Weights of a small transformer language model.
Size: 13 layers, 6 heads of 64 (2 for keys and values), 30.6M parameters.
Architecture: RMSNorm before each block, rotary positions, no biases in attention or MLP, untied embeddings.
Training: a variant of SOAP for these matrices, 477M tokens.
Each number is 200 + 20 x the weight over the matrix's rms, rounded and kept within 0 to 999. Layers, rows and columns count from 0.

# up: layer 3 MLP up, 1280x384, rms 0.0771, rows 946-963, columns 128-255
# down: layer 3 MLP down (transposed), 1280x384, rms 0.0652, rows 946-963, columns 128-255
# gate: layer 3 MLP gate, 1280x384, rms 0.0774, rows 947-964, columns 128-255
up946,197,207,182,202,246,208,167,191,175,154,232,210,188,220,208,185,204,217,191,219,219,192,202,224,190,198,201,216,216,174,201,151,224,231,213,159,173,196,189,193,214,230,223,205,196,206,208,191,158,222,163,196,190,204,195,225,218,229,228,200,206,217,183,208,244,162,211,225,167,207,205,211,174,158,202,198,223,196,181,213,213,203,202,200,201,200,227,226,181,246,200,221,211,216,191,204,198,217,219,198,222,209,213,206,201,194,158,223,234,214,216,234,187,182,180,218,193,229,215,198,178,206,212,184,201,218,194,162
down946,215,201,178,192,209,166,169,222,193,178,197,211,226,199,214,171,209,192,183,152,194,195,207,177,206,206,214,196,197,207,198,189,183,186,204,202,244,202,181,203,191,178,190,194,215,219,194,194,226,171,219,172,230,205,204,191,188,211,199,231,213,205,192,154,176,178,234,198,189,217,205,184,191,179,221,216,218,229,201,163,142,209,183,204,211,203,169,241,196,163,192,224,238,215,218,214,199,181,218,243,180,196,180,165,213,228,165,242,178,236,184,182,198,171,222,204,215,175,205,229,183,185,214,167,237,202,223,201
gate947,199,214,212,227,197,201,160,207,215,181,201,206,208,136,215,230,196,196,176,192,219,194,202,208,236,152,221,201,209,194,239,185,215,201,188,192,192,183,190,208,233,234,174,273,207,188,226,226,206,186,185,201,197,188,162,231,228,142,208,190,198,250,180,222,192,210,204,201,186,191,212,198,222,203,179,185,219,179,176,176,172,187,186,181,211,202,223,187,241,178,184,189,212,215,194,219,215,181,152,168,183,174,170,178,176,239,213,206,215,190,208,232,180,198,196,165,186,166,170,185,186,172,176,204,194,212,191,204
up947,162,216,211,200,203,205,202,199,166,189,209,209,196,201,214,226,167,203,193,212,191,182,219,212,201,182,215,236,183,225,197,175,192,178,173,204,200,200,184,191,240,145,195,231,159,220,201,222,203,210,174,219,236,204,225,172,174,211,220,189,211,168,212,163,184,201,203,189,181,240,213,193,167,238,246,209,185,225,196,183,238,208,212,215,160,217,218,200,225,229,182,240,181,202,184,189,157,156,208,192,193,214,162,223,177,208,181,252,217,218,189,231,220,223,205,181,213,234,166,203,189,221,186,190,187,214,177,200
down947,205,204,191,206,183,191,207,209,191,192,167,188,209,206,194,189,178,210,177,206,206,189,194,195,205,197,161,185,220,191,182,212,183,195,216,186,222,209,249,225,155,217,174,209,225,184,190,200,193,221,233,235,185,213,215,195,215,202,188,195,175,184,182,190,222,222,179,194,161,202,216,215,214,214,245,213,188,207,197,211,226,160,178,218,191,240,203,178,189,190,200,181,215,176,196,181,190,227,191,223,181,233,214,222,201,161,210,170,211,217,187,201,189,232,184,190,190,199,178,201,193,182,163,179,192,217,191,195
gate948,199,200,164,232,203,228,152,192,186,171,222,170,181,224,208,195,199,213,237,184,179,205,193,161,204,200,222,206,220,173,204,176,214,210,211,185,245,196,214,194,192,205,213,192,185,203,216,175,231,255,173,217,183,211,213,182,207,210,215,194,174,212,190,203,240,208,209,216,193,184,187,181,198,206,211,203,207,203,230,221,174,193,192,169,192,165,169,146,197,193,237,211,211,191,207,210,183,212,192,166,167,167,230,222,223,184,191,196,202,206,215,168,201,201,201,222,215,194,178,188,219,194,218,216,205,187,178,210
up948,208,208,183,201,220,236,232,206,176,195,218,206,189,199,252,147,201,216,211,216,198,164,192,193,197,172,245,209,188,206,200,210,195,232,228,242,219,233,210,235,258,201,198,204,218,198,226,185,185,181,182,161,236,204,205,256,183,198,196,167,193,211,191,199,182,235,164,190,236,240,229,133,219,203,181,180,212,190,198,222,213,208,159,206,226,241,188,181,202,185,198,191,195,192,195,203,194,205,210,208,203,241,217,220,196,201,194,195,230,223,210,205,208,181,200,197,193,199,190,174,183,223,169,198,201,186,237,206
down948,171,180,208,183,220,179,190,215,211,168,149,222,177,172,201,231,191,204,172,170,228,218,195,211,192,172,188,213,189,223,209,180,235,177,206,226,193,212,177,192,201,247,210,159,191,166,211,181,185,173,195,180,182,203,197,208,185,235,171,191,160,154,206,197,182,189,199,190,212,219,223,225,157,205,192,232,234,180,216,193,188,228,181,216,224,227,238,215,185,166,220,197,216,180,186,211,233,197,208,222,217,189,151,207,206,189,201,197,218,181,200,189,230,189,252,233,206,221,197,197,200,179,199,200,206,165,207,198
gate949,182,243,190,184,210,228,210,241,154,177,240,188,232,229,228,210,195,204,182,195,220,194,201,182,192,177,189,178,206,171,206,187,189,179,206,227,213,182,196,163,175,188,222,188,215,214,210,193,192,163,158,218,246,167,222,245,244,239,212,207,244,201,201,203,180,205,204,191,203,177,206,206,194,196,206,203,177,199,159,213,167,215,237,217,193,216,186,192,186,176,192,218,208,189,223,205,244,182,173,146,223,217,211,205,186,207,164,199,192,204,197,203,210,211,177,187,191,228,194,213,210,225,202,136,226,190,207,189
up949,216,154,185,198,209,239,224,204,221,227,194,208,186,214,231,174,196,173,245,225,225,233,196,174,190,205,195,237,179,208,208,228,226,208,239,159,204,199,180,226,177,171,202,215,190,213,222,192,249,183,222,194,242,215,172,169,216,244,203,170,202,201,196,167,184,149,184,188,202,186,200,188,218,209,230,204,196,206,202,222,233,205,202,207,234,218,181,212,218,217,211,189,209,188,236,249,239,213,186,203,178,179,173,175,163,182,187,223,218,170,211,150,183,216,191,195,211,191,199,198,202,218,189,192,210,226,206,193
down949,195,191,164,202,219,243,206,194,233,159,189,215,189,203,197,160,204,197,182,212,177,221,180,165,226,173,216,204,206,161,208,232,226,263,170,197,207,175,253,179,208,203,237,193,216,224,251,193,181,217,185,211,212,172,189,203,200,218,214,175,174,178,172,202,198,183,235,214,205,195,185,196,205,193,215,210,186,201,188,202,244,218,201,216,240,235,162,203,205,184,172,213,203,180,184,216,211,208,211,201,206,164,229,195,192,175,208,207,185,202,200,200,175,212,212,166,204,242,244,242,216,187,226,208,183,225,182,201
gate950,205,216,176,204,200,199,201,185,178,198,224,207,217,170,193,196,209,208,211,203,216,177,183,172,157,233,181,182,184,174,182,184,218,195,176,188,204,194,187,194,169,232,206,190,207,220,217,193,221,203,173,191,180,214,195,209,195,184,191,204,214,162,195,228,188,191,202,177,176,204,203,195,186,197,200,193,208,200,207,185,201,196,203,178,155,185,222,190,238,185,218,163,179,207,216,177,227,217,203,176,192,202,210,212,181,190,207,211,199,180,192,164,169,264,224,235,208,213,203,199,220,201,194,200,208,184,208,186
up950,182,197,177,193,188,192,150,198,193,161,208,209,226,164,194,190,202,183,178,211,213,179,188,238,165,189,219,201,204,227,182,199,208,180,195,204,173,230,159,178,213,166,204,214,228,181,224,201,204,210,196,197,197,194,183,209,199,174,162,208,215,175,203,214,186,192,213,173,182,222,187,223,183,229,185,200,206,245,213,198,218,234,205,199,199,212,216,208,208,240,216,174,190,185,208,178,176,205,210,205,210,229,222,176,221,207,211,179,185,217,181,219,203,162,224,224,229,217,203,206,191,202,212,164,190,161,199,194
down950,199,202,220,216,180,167,226,225,206,177,190,198,205,232,192,224,187,190,192,171,207,185,206,190,218,192,173,239,187,221,146,188,197,201,171,228,176,231,178,189,219,191,165,203,175,202,194,203,209,187,171,179,209,200,209,208,227,192,222,196,166,214,191,173,197,206,178,209,213,211,238,216,173,217,214,179,196,221,233,194,213,235,214,188,211,214,213,189,174,196,213,168,190,220,212,214,210,195,204,181,186,188,195,179,232,167,264,179,185,178,200,205,223,198,163,174,211,209,179,194,197,190,192,189,198,212,176,189
gate951,207,215,222,185,196,178,190,199,217,213,175,225,200,200,158,217,240,184,184,163,197,186,194,167,250,203,213,196,194,233,227,160,226,217,198,192,211,179,226,190,189,175,218,221,177,162,180,175,209,172,255,196,180,210,186,179,191,233,225,216,198,218,229,175,207,202,184,181,172,218,215,191,230,200,202,200,230,174,212,233,226,229,163,171,206,164,217,222,185,234,173,200,186,190,201,213,230,186,212,233,158,217,195,164,212,211,230,245,198,175,209,191,180,196,201,189,197,209,171,181,186,180,173,209,161,180,179,211
up951,222,187,218,173,209,190,187,199,199,219,206,192,185,172,212,197,220,199,197,185,160,171,197,169,191,213,172,154,216,208,199,147,224,189,203,226,193,236,209,222,213,197,200,192,191,235,183,224,205,207,206,208,214,203,197,228,189,233,245,203,183,207,178,141,198,196,218,219,209,223,185,221,160,224,210,210,218,195,202,183,147,189,221,216,208,192,186,251,218,209,217,199,221,209,214,213,202,163,220,224,196,189,239,199,181,211,181,207,205,205,211,178,193,173,186,177,215,172,218,197,196,219,197,244,221,190,200,205
down951,193,181,173,212,168,207,209,200,196,155,214,187,196,214,215,204,194,201,177,203,205,221,213,183,229,222,185,184,209,203,208,169,221,190,203,211,220,194,186,198,179,194,181,197,192,228,211,186,211,190,181,213,187,192,225,185,222,202,162,194,179,220,217,190,193,227,209,213,214,243,251,192,177,213,199,187,204,150,232,198,199,194,193,213,210,163,194,201,202,197,215,164,189,171,191,194,178,194,248,230,180,186,171,208,214,224,173,194,198,195,216,239,210,199,189,208,208,160,211,208,192,173,186,158,172,190,172,153
gate952,217,221,195,209,222,212,196,220,204,205,194,204,219,220,165,183,162,214,184,141,220,188,221,205,210,197,187,191,174,191,197,226,181,201,203,175,203,215,199,211,179,175,190,164,171,213,217,178,220,216,185,165,204,196,191,185,179,194,216,186,204,194,205,205,204,199,175,229,205,185,183,195,209,216,177,188,252,215,239,224,253,163,223,229,234,227,219,212,184,161,208,211,196,184,218,180,214,227,219,206,222,187,225,189,206,190,171,196,226,188,196,174,209,200,182,215,206,203,185,204,199,216,200,200,225,228,233,212
up952,201,199,187,196,189,191,214,204,193,211,196,204,183,164,189,203,230,215,190,192,195,196,202,177,185,177,206,186,213,209,235,196,219,176,153,189,202,184,188,215,212,197,235,219,186,214,188,228,152,234,200,205,216,201,214,205,178,217,210,201,195,196,212,189,200,191,182,215,210,195,232,201,204,214,223,222,221,224,191,190,178,203,172,159,183,226,227,197,207,214,212,205,229,195,203,246,201,172,214,208,150,177,215,219,210,205,206,184,191,209,220,164,183,241,223,200,201,202,188,205,195,197,194,182,213,221,191,198
down952,196,182,178,211,203,167,194,201,194,182,179,210,159,186,233,196,219,202,224,202,199,214,193,217,201,181,210,177,231,227,191,201,187,215,201,191,188,200,199,191,212,212,196,212,211,157,194,169,208,208,178,203,172,232,193,236,167,228,238,201,249,206,205,163,181,185,210,196,206,208,199,187,198,194,207,240,183,168,219,216,184,215,220,200,201,194,225,217,193,196,177,207,180,178,215,215,198,168,194,234,173,186,213,176,227,222,149,230,190,197,203,230,179,209,209,183,221,167,203,174,204,190,201,198,190,180,175,182
gate953,201,196,149,194,210,209,192,159,210,214,229,189,243,174,218,195,212,156,163,209,192,182,179,197,179,210,207,217,203,208,197,173,217,217,212,202,217,197,204,203,182,233,206,236,230,200,189,199,206,191,163,205,190,211,213,196,209,214,220,194,199,180,148,192,198,188,207,231,174,192,240,252,195,196,186,203,209,158,176,201,193,215,191,196,165,175,219,196,197,181,188,207,197,207,183,196,174,182,195,182,216,198,223,215,211,197,200,217,202,191,200,186,185,235,185,216,199,197,225,246,223,203,215,202,170,225,191,207
up953,201,191,211,169,181,218,222,174,228,216,170,212,202,208,209,199,208,210,211,192,200,162,159,219,223,193,200,214,196,188,172,211,203,216,178,197,224,186,202,189,210,209,214,198,188,217,211,221,208,204,235,199,221,199,201,170,181,200,172,199,195,212,218,207,228,204,196,191,215,218,153,202,190,164,183,166,176,206,196,215,203,194,239,187,221,200,202,214,204,219,204,190,232,231,219,185,192,166,165,214,187,198,225,220,212,194,196,180,181,220,207,222,196,176,205,225,215,159,203,219,189,216,152,183,201,213,201,219
down953,214,168,182,189,234,200,187,174,189,198,179,199,215,207,182,175,244,209,202,196,189,191,182,216,222,194,196,211,210,219,190,208,248,220,210,217,201,146,224,211,221,199,221,188,194,185,160,166,172,186,183,176,192,197,188,223,168,189,235,229,189,185,195,196,193,157,214,217,225,178,243,228,212,191,176,192,180,221,200,181,200,197,150,204,183,203,218,168,176,176,172,191,187,174,215,201,201,197,224,187,194,184,212,211,199,195,209,213,228,201,175,244,217,189,195,218,155,189,211,236,185,202,188,188,170,197,183,185
gate954,205,222,199,178,226,169,210,218,202,179,204,165,194,199,211,202,185,179,180,182,189,202,238,220,176,192,222,217,218,154,178,198,177,191,240,221,221,184,228,219,188,172,222,208,186,163,207,228,183,190,203,179,182,182,259,203,195,196,215,211,211,185,218,208,195,152,216,225,219,174,180,186,213,186,174,205,202,194,204,157,186,210,203,187,185,171,210,225,159,174,183,216,206,190,191,194,209,178,196,222,175,212,185,206,188,206,193,189,206,163,221,188,189,220,189,167,201,203,206,188,226,228,197,201,212,197,193,200
up954,181,222,213,173,232,243,193,170,204,171,195,199,200,189,191,220,201,190,225,172,203,192,201,220,203,209,193,205,224,210,186,205,211,215,191,176,228,203,175,199,206,217,174,194,191,193,188,217,197,183,179,191,216,165,188,261,207,213,188,196,230,205,205,205,197,243,206,181,184,212,207,186,210,222,184,171,193,216,218,219,175,219,208,201,173,204,194,204,219,206,205,198,173,159,196,203,210,203,183,227,206,223,202,183,187,214,200,182,189,192,212,181,222,207,222,222,164,188,178,224,192,174,219,198,193,159,231,180
down954,209,181,170,227,179,173,212,191,198,183,194,199,165,199,198,202,243,187,188,182,201,200,213,201,197,210,181,192,197,191,212,182,207,164,195,201,185,205,189,177,195,204,204,198,211,153,213,232,228,196,181,168,193,165,198,188,180,187,191,221,189,217,191,217,173,200,162,190,177,207,191,188,207,171,167,207,197,167,176,181,232,204,174,241,219,179,178,216,202,211,200,165,194,200,197,190,231,201,188,187,193,195,186,222,193,202,228,211,215,222,189,217,230,174,172,161,168,194,190,193,197,183,244,204,182,180,199,218
gate955,203,188,205,187,202,201,205,177,229,206,180,198,200,206,182,201,212,218,220,216,189,222,189,195,191,167,206,208,187,161,198,182,189,218,213,218,224,204,160,169,260,206,189,191,196,223,195,173,194,202,176,197,202,211,177,187,223,203,194,189,190,207,205,194,198,195,158,222,171,208,242,200,165,221,217,253,179,238,170,193,191,183,254,230,226,196,191,210,178,203,203,214,222,187,207,198,209,215,174,157,175,223,180,197,208,207,223,159,173,185,160,165,217,175,207,188,172,181,185,190,180,180,171,245,212,204,233,184
up955,189,230,241,193,166,223,200,243,195,183,204,202,218,209,232,230,178,197,203,203,213,206,223,203,215,211,221,205,203,199,197,233,232,180,203,228,198,189,212,205,195,211,187,198,179,210,188,235,211,194,193,199,215,194,226,171,235,220,182,229,215,201,183,210,180,204,193,198,220,250,175,182,242,182,188,183,227,177,202,185,195,198,196,183,223,188,193,211,237,225,191,204,210,185,185,188,179,210,205,236,195,163,214,216,192,225,214,188,219,226,226,226,163,237,214,219,250,212,194,197,226,173,219,188,193,173,192,184
down955,185,210,212,205,207,191,223,204,203,223,214,198,210,205,216,220,195,212,206,184,211,225,198,188,216,199,231,210,186,193,207,194,200,183,242,213,202,190,196,195,211,180,234,197,210,184,178,210,230,232,224,198,201,166,189,190,183,198,165,197,188,205,172,229,199,232,205,227,212,230,208,209,207,212,194,207,222,133,198,199,258,198,203,222,197,175,250,182,204,235,221,215,194,189,258,195,197,201,194,179,218,222,179,217,200,190,167,201,205,222,192,182,223,193,199,204,206,204,200,212,184,184,203,208,156,238,222,188
gate956,199,198,205,205,212,181,215,180,235,228,212,234,215,207,207,194,196,192,206,214,204,198,207,168,183,192,203,212,204,237,223,165,181,226,182,175,238,159,180,208,216,204,187,196,169,180,212,208,194,150,232,201,192,183,222,205,223,207,197,203,202,173,196,199,203,195,192,168,226,197,202,214,204,211,204,215,139,194,195,233,222,219,201,194,192,204,200,209,198,151,226,191,188,186,203,215,190,173,171,187,205,195,189,190,211,202,197,195,233,217,191,197,218,233,175,179,176,234,153,176,217,170,215,172,187,222,175,176
up956,198,175,174,193,216,189,183,206,214,194,229,204,181,208,218,193,196,178,190,207,231,154,235,197,209,198,208,194,187,197,205,196,168,226,225,170,217,196,197,193,239,190,253,196,208,171,192,162,172,201,161,175,187,230,245,211,246,222,202,188,166,196,207,182,192,235,196,216,192,216,207,191,197,191,226,204,201,213,204,225,214,168,195,208,201,174,225,191,230,187,225,229,189,189,228,191,180,249,193,171,218,202,198,195,187,214,221,184,195,225,204,236,169,209,182,212,171,196,195,188,178,215,188,196,174,215,209,185
down956,207,217,227,204,179,264,192,190,201,206,220,173,210,160,182,178,192,181,172,203,220,183,174,221,176,203,221,237,201,174,222,221,201,198,258,188,170,210,191,205,173,215,204,206,200,219,158,203,159,226,203,208,199,213,230,189,215,187,205,185,224,182,233,204,187,227,196,215,186,239,191,227,206,216,190,203,213,216,195,200,220,218,173,209,210,183,209,216,223,213,165,228,236,196,188,196,166,235,160,204,200,172,197,187,199,156,227,195,201,201,216,203,171,192,179,165,212,201,217,148,201,205,223,195,166,213,173,210
gate957,192,181,233,241,202,215,191,228,189,237,192,191,192,180,186,237,200,220,188,202,199,213,191,218,225,203,226,191,185,208,233,226,220,205,210,201,241,189,207,176,200,173,224,235,198,186,148,213,198,179,206,209,230,194,249,199,212,214,187,187,182,181,217,188,167,209,202,203,172,236,211,197,213,229,224,190,193,227,181,205,191,220,208,203,214,205,216,206,225,190,195,218,223,198,208,201,193,209,192,234,192,169,196,200,213,206,166,211,171,189,187,207,208,206,195,179,179,194,201,213,171,215,170,210,199,211,179,200
up957,187,217,225,217,208,175,230,213,206,184,231,180,188,204,193,188,222,197,189,177,196,210,230,199,220,173,218,200,226,191,222,187,185,172,189,200,167,216,199,244,217,209,189,239,190,177,222,218,171,208,187,235,205,213,165,213,190,185,214,174,207,176,196,173,200,214,213,214,188,210,207,201,229,164,181,216,183,205,203,150,204,186,217,186,185,223,159,266,203,199,175,212,188,191,215,213,208,182,192,211,235,209,229,202,187,185,232,166,199,196,211,197,205,196,167,190,209,214,219,213,163,193,190,213,195,221,178,218
down957,224,180,196,190,210,175,222,203,187,219,232,214,197,224,215,233,225,181,159,213,175,200,161,182,196,206,248,159,226,202,190,193,208,191,211,198,227,211,207,165,205,188,201,207,178,214,208,194,192,175,198,227,197,210,171,225,161,183,234,169,184,200,199,204,154,199,208,196,186,196,195,217,174,218,205,204,195,183,195,194,208,190,214,186,162,237,192,176,189,166,198,207,211,192,187,194,183,159,200,177,190,194,206,210,227,210,202,218,245,169,190,223,208,179,218,213,212,210,183,218,173,171,196,197,221,206,202,188
gate958,219,209,233,208,190,192,200,184,208,198,182,211,196,194,198,162,227,169,200,217,236,214,217,191,161,195,216,175,205,200,251,181,181,195,244,190,222,188,163,161,194,192,201,201,208,201,171,225,241,201,217,187,179,195,216,217,202,190,236,187,214,209,231,224,197,251,201,195,197,195,142,179,173,237,167,222,236,202,211,176,194,179,217,220,203,231,189,219,209,202,193,211,212,175,208,227,178,180,209,182,190,189,198,187,208,194,212,170,205,218,221,205,221,196,226,261,195,175,222,196,212,205,176,202,206,225,198,159
up958,192,200,185,213,183,197,138,212,195,205,216,204,204,221,227,237,197,183,187,212,201,228,138,182,208,221,250,209,193,201,195,216,211,234,171,196,180,195,182,183,190,219,170,155,151,194,201,188,185,241,223,184,196,204,192,198,195,207,166,200,195,192,194,202,192,193,210,209,171,208,232,211,223,176,211,220,203,181,223,206,180,173,188,218,187,184,192,191,195,216,188,189,213,201,194,222,180,175,220,234,164,151,210,194,183,177,155,210,195,177,163,210,199,176,173,229,184,187,165,205,175,196,212,216,216,194,210,248
down958,204,203,202,198,189,213,204,183,189,187,199,207,227,177,198,196,188,195,179,154,200,205,168,224,187,209,198,202,207,210,193,213,196,202,222,193,246,205,228,197,181,224,190,196,226,209,210,216,202,175,180,203,173,200,207,184,190,226,219,192,221,147,210,202,197,206,207,195,225,170,169,225,206,167,245,194,152,237,186,226,228,215,190,234,183,187,210,222,201,220,220,196,196,214,206,202,189,161,204,221,203,240,220,210,205,181,203,191,202,153,213,186,219,207,184,157,176,196,189,198,199,176,215,180,202,199,187,246
gate959,201,218,195,194,201,204,185,207,170,191,201,223,178,192,207,192,222,180,169,193,193,207,201,198,169,190,210,174,232,162,183,194,214,187,193,207,218,193,195,209,215,186,193,211,153,205,196,180,196,210,178,203,180,209,217,188,177,201,254,175,224,193,229,211,216,210,195,181,191,206,199,198,182,214,199,183,195,239,241,215,195,186,210,201,231,191,197,172,181,190,186,183,197,201,228,201,208,180,217,222,179,241,209,227,212,194,209,217,211,230,211,179,206,176,180,210,194,216,197,223,221,226,210,201,207,204,228,207
up959,204,191,185,218,184,191,186,201,214,200,220,197,236,220,215,180,196,232,195,201,176,182,201,183,180,234,216,207,228,184,214,226,223,237,178,199,248,212,197,207,199,231,212,195,207,182,190,180,202,217,220,195,172,207,181,186,218,212,198,170,204,170,177,188,184,180,201,170,211,225,200,186,207,228,204,178,185,240,194,206,171,181,235,188,202,203,215,181,212,190,171,177,213,191,251,217,214,187,204,217,179,210,217,224,220,171,179,188,218,233,232,230,247,189,214,205,190,223,202,211,214,223,227,180,189,171,199,221
down959,174,168,208,221,225,196,210,213,199,195,217,185,182,230,218,186,204,204,220,166,172,189,208,189,182,224,181,201,212,190,206,199,210,182,216,182,182,217,167,220,210,202,212,200,211,206,196,200,160,223,210,239,196,196,173,179,161,165,197,206,185,201,202,172,206,217,230,210,200,233,200,202,208,230,219,210,246,203,230,227,226,225,208,184,172,173,213,222,214,195,205,211,208,171,228,211,188,213,178,219,202,223,230,227,193,199,207,182,217,220,181,196,193,200,191,188,150,197,199,181,198,194,163,151,190,201,230,203
gate960,186,203,218,209,198,226,201,176,175,174,172,241,225,166,211,184,182,188,212,213,176,213,161,219,196,191,180,213,200,211,209,197,244,200,174,236,184,199,195,218,196,189,198,202,210,184,191,203,177,175,205,228,167,240,213,206,179,179,208,200,190,189,210,172,212,207,176,204,172,194,224,172,189,201,237,167,227,194,234,230,194,216,228,197,219,176,171,213,178,194,182,171,189,221,168,248,183,185,203,207,195,156,175,236,188,207,167,200,177,178,208,196,182,238,172,200,213,212,160,196,187,217,226,187,213,187,210,189
up960,185,203,190,198,189,183,180,194,204,222,210,140,216,180,226,183,203,183,200,194,201,214,208,212,197,197,235,217,187,240,209,187,202,244,198,180,205,207,208,183,199,175,167,177,172,173,198,152,196,207,190,240,186,183,208,207,179,197,246,173,192,212,217,195,214,225,165,189,164,216,211,139,193,204,180,176,231,198,193,180,203,212,198,203,207,195,214,218,197,191,179,214,180,171,199,220,156,190,216,205,194,182,218,213,217,203,196,199,190,167,140,183,245,179,206,218,201,210,184,213,207,200,185,196,200,209,206,219
down960,193,238,193,206,203,171,215,178,182,175,189,203,253,168,204,209,191,193,214,193,184,223,128,191,183,182,221,209,226,168,204,176,227,175,216,200,197,195,187,208,150,182,192,189,183,223,192,232,171,187,230,186,187,209,205,196,197,210,215,183,213,191,229,254,226,220,176,189,189,194,192,231,207,181,202,171,164,190,192,224,211,180,208,216,227,200,172,177,200,190,205,157,234,190,168,199,183,226,206,217,183,178,180,201,208,205,214,194,209,191,235,200,194,222,186,194,231,200,216,169,221,201,193,188,218,167,202,206
gate961,185,207,172,193,199,209,192,183,199,174,199,195,213,218,205,194,183,199,202,214,203,192,201,209,162,213,218,189,181,181,193,212,187,191,251,168,179,203,197,200,191,179,215,196,177,204,192,236,176,205,214,230,179,198,193,205,239,213,226,150,219,220,193,215,194,185,219,216,175,170,202,206,192,146,221,205,210,191,209,227,195,205,193,216,217,168,207,155,225,211,232,182,213,196,212,154,181,216,184,195,207,170,211,184,226,203,214,186,192,198,192,191,215,197,178,213,181,196,190,201,225,193,180,191,186,210,199,203
up961,160,221,192,229,175,216,197,177,181,194,184,239,202,225,220,205,187,209,204,221,199,194,154,212,200,178,189,211,205,229,180,194,181,210,208,186,196,189,169,228,199,194,210,218,205,206,191,202,221,189,155,180,184,226,216,180,178,222,216,228,186,213,179,195,206,195,201,159,206,171,214,188,201,176,192,193,215,191,190,183,230,224,205,176,190,203,229,190,206,208,153,190,211,228,223,190,183,221,175,188,177,213,206,180,211,187,175,201,199,186,218,181,191,229,236,199,167,209,160,188,174,221,234,211,237,175,208,180
down961,207,200,237,223,160,223,182,225,207,202,179,222,151,212,243,185,199,230,230,227,200,197,192,181,183,219,173,196,231,205,178,203,220,225,216,242,191,199,210,225,201,249,211,175,185,189,182,222,208,208,206,200,193,174,196,182,234,217,221,215,231,227,202,217,175,170,202,220,194,199,245,185,229,227,224,194,213,204,196,206,209,197,194,218,234,223,206,234,208,248,207,222,185,208,187,173,187,209,201,211,192,191,199,215,184,207,177,175,225,198,185,152,178,224,227,239,203,200,200,235,201,231,197,192,231,229,181,164
gate962,187,201,197,203,200,197,183,231,164,225,180,201,200,193,224,198,208,198,227,185,196,207,218,196,191,196,208,210,234,204,160,212,184,171,233,234,200,208,194,218,211,194,162,224,226,209,211,229,222,202,206,208,201,197,225,203,176,194,214,214,173,191,180,171,172,203,182,234,186,192,155,201,202,183,230,227,206,204,194,197,173,226,209,191,232,208,164,184,191,163,206,225,181,214,185,184,207,199,208,210,166,238,182,167,193,188,190,214,206,211,200,223,218,222,201,196,191,216,227,194,211,215,199,228,217,204,205,216
up962,216,198,222,180,212,179,193,181,172,219,151,177,179,196,224,204,208,203,194,205,212,192,236,195,209,222,218,204,176,202,197,216,200,189,222,195,206,191,179,228,200,202,197,247,214,183,175,204,203,211,220,222,230,218,215,214,210,215,164,221,238,174,222,179,205,201,168,169,237,222,199,206,235,232,216,223,165,182,181,200,201,256,244,169,198,226,198,177,197,193,201,175,232,186,206,202,184,194,209,261,228,213,188,185,248,228,182,218,203,201,193,222,201,235,196,213,234,215,198,160,190,208,182,200,201,208,187,195
down962,210,189,205,170,191,155,182,197,206,195,202,178,247,229,209,155,188,226,176,198,173,193,209,173,218,246,206,195,203,224,211,234,160,204,194,191,173,243,201,171,207,185,215,178,218,226,166,206,194,165,217,206,196,212,185,208,167,210,217,180,226,167,202,193,178,187,221,189,222,204,220,228,202,207,193,174,198,190,245,184,205,182,185,153,183,173,203,215,224,179,187,208,214,207,200,194,159,208,186,200,211,209,192,212,213,206,237,190,217,179,190,197,161,226,157,200,157,219,222,208,181,184,185,214,208,180,178,192
gate963,198,205,168,222,183,205,185,209,248,191,187,192,183,234,216,211,184,204,217,182,198,181,205,187,196,190,203,204,207,204,196,221,167,194,188,201,226,209,201,185,169,195,209,186,179,228,224,211,191,208,218,196,167,184,184,233,213,191,150,215,218,218,202,214,250,218,203,208,203,228,199,221,198,187,241,192,153,179,222,200,216,218,202,241,207,216,196,183,211,183,207,191,192,205,192,207,214,168,194,203,213,208,202,244,167,163,188,192,222,206,190,173,223,196,212,197,216,216,210,174,205,201,200,206,221,198,200,206
up963,202,214,206,239,186,197,202,226,188,228,196,211,211,157,176,198,198,217,197,207,180,213,171,228,207,200,198,195,204,152,204,176,223,203,224,196,214,196,217,174,189,192,221,175,193,218,237,159,186,182,202,193,181,233,202,202,218,225,190,222,201,197,185,196,222,183,200,200,218,168,187,181,207,184,206,221,238,157,197,174,229,208,204,246,209,204,209,192,181,202,206,222,197,200,200,189,178,211,203,207,217,217,205,220,232,207,163,173,202,194,171,187,169,225,237,189,220,208,184,213,214,194,215,226,198,160,218,209
down963,207,213,221,200,166,215,243,173,200,189,238,179,200,208,208,206,186,197,211,242,195,181,178,184,188,208,213,191,186,184,232,174,206,220,171,184,196,195,187,170,183,167,189,218,190,213,188,222,211,176,183,184,188,193,231,205,226,202,195,178,204,214,210,229,188,201,203,208,183,198,200,159,210,185,181,230,201,234,204,192,174,172,186,209,200,186,187,248,196,211,232,220,248,178,204,198,199,189,193,236,188,211,168,196,187,144,194,237,217,235,229,210,201,214,217,224,234,215,205,194,180,213,216,210,216,198,208,199
gate964,233,167,185,197,193,192,201,206,186,228,183,215,199,192,213,177,166,196,185,162,209,168,234,191,192,240,184,179,200,188,152,180,174,190,209,249,227,192,176,172,204,218,187,198,204,214,186,192,191,187,207,221,215,190,153,179,210,209,166,230,219,229,207,204,204,224,146,160,217,217,193,212,183,148,182,201,216,234,208,203,171,207,211,216,206,180,165,196,190,181,229,203,221,215,182,201,229,208,185,188,218,230,222,197,205,222,216,222,194,215,196,203,202,199,189,208,148,203,195,171,212,194,203,243,185,188,173,221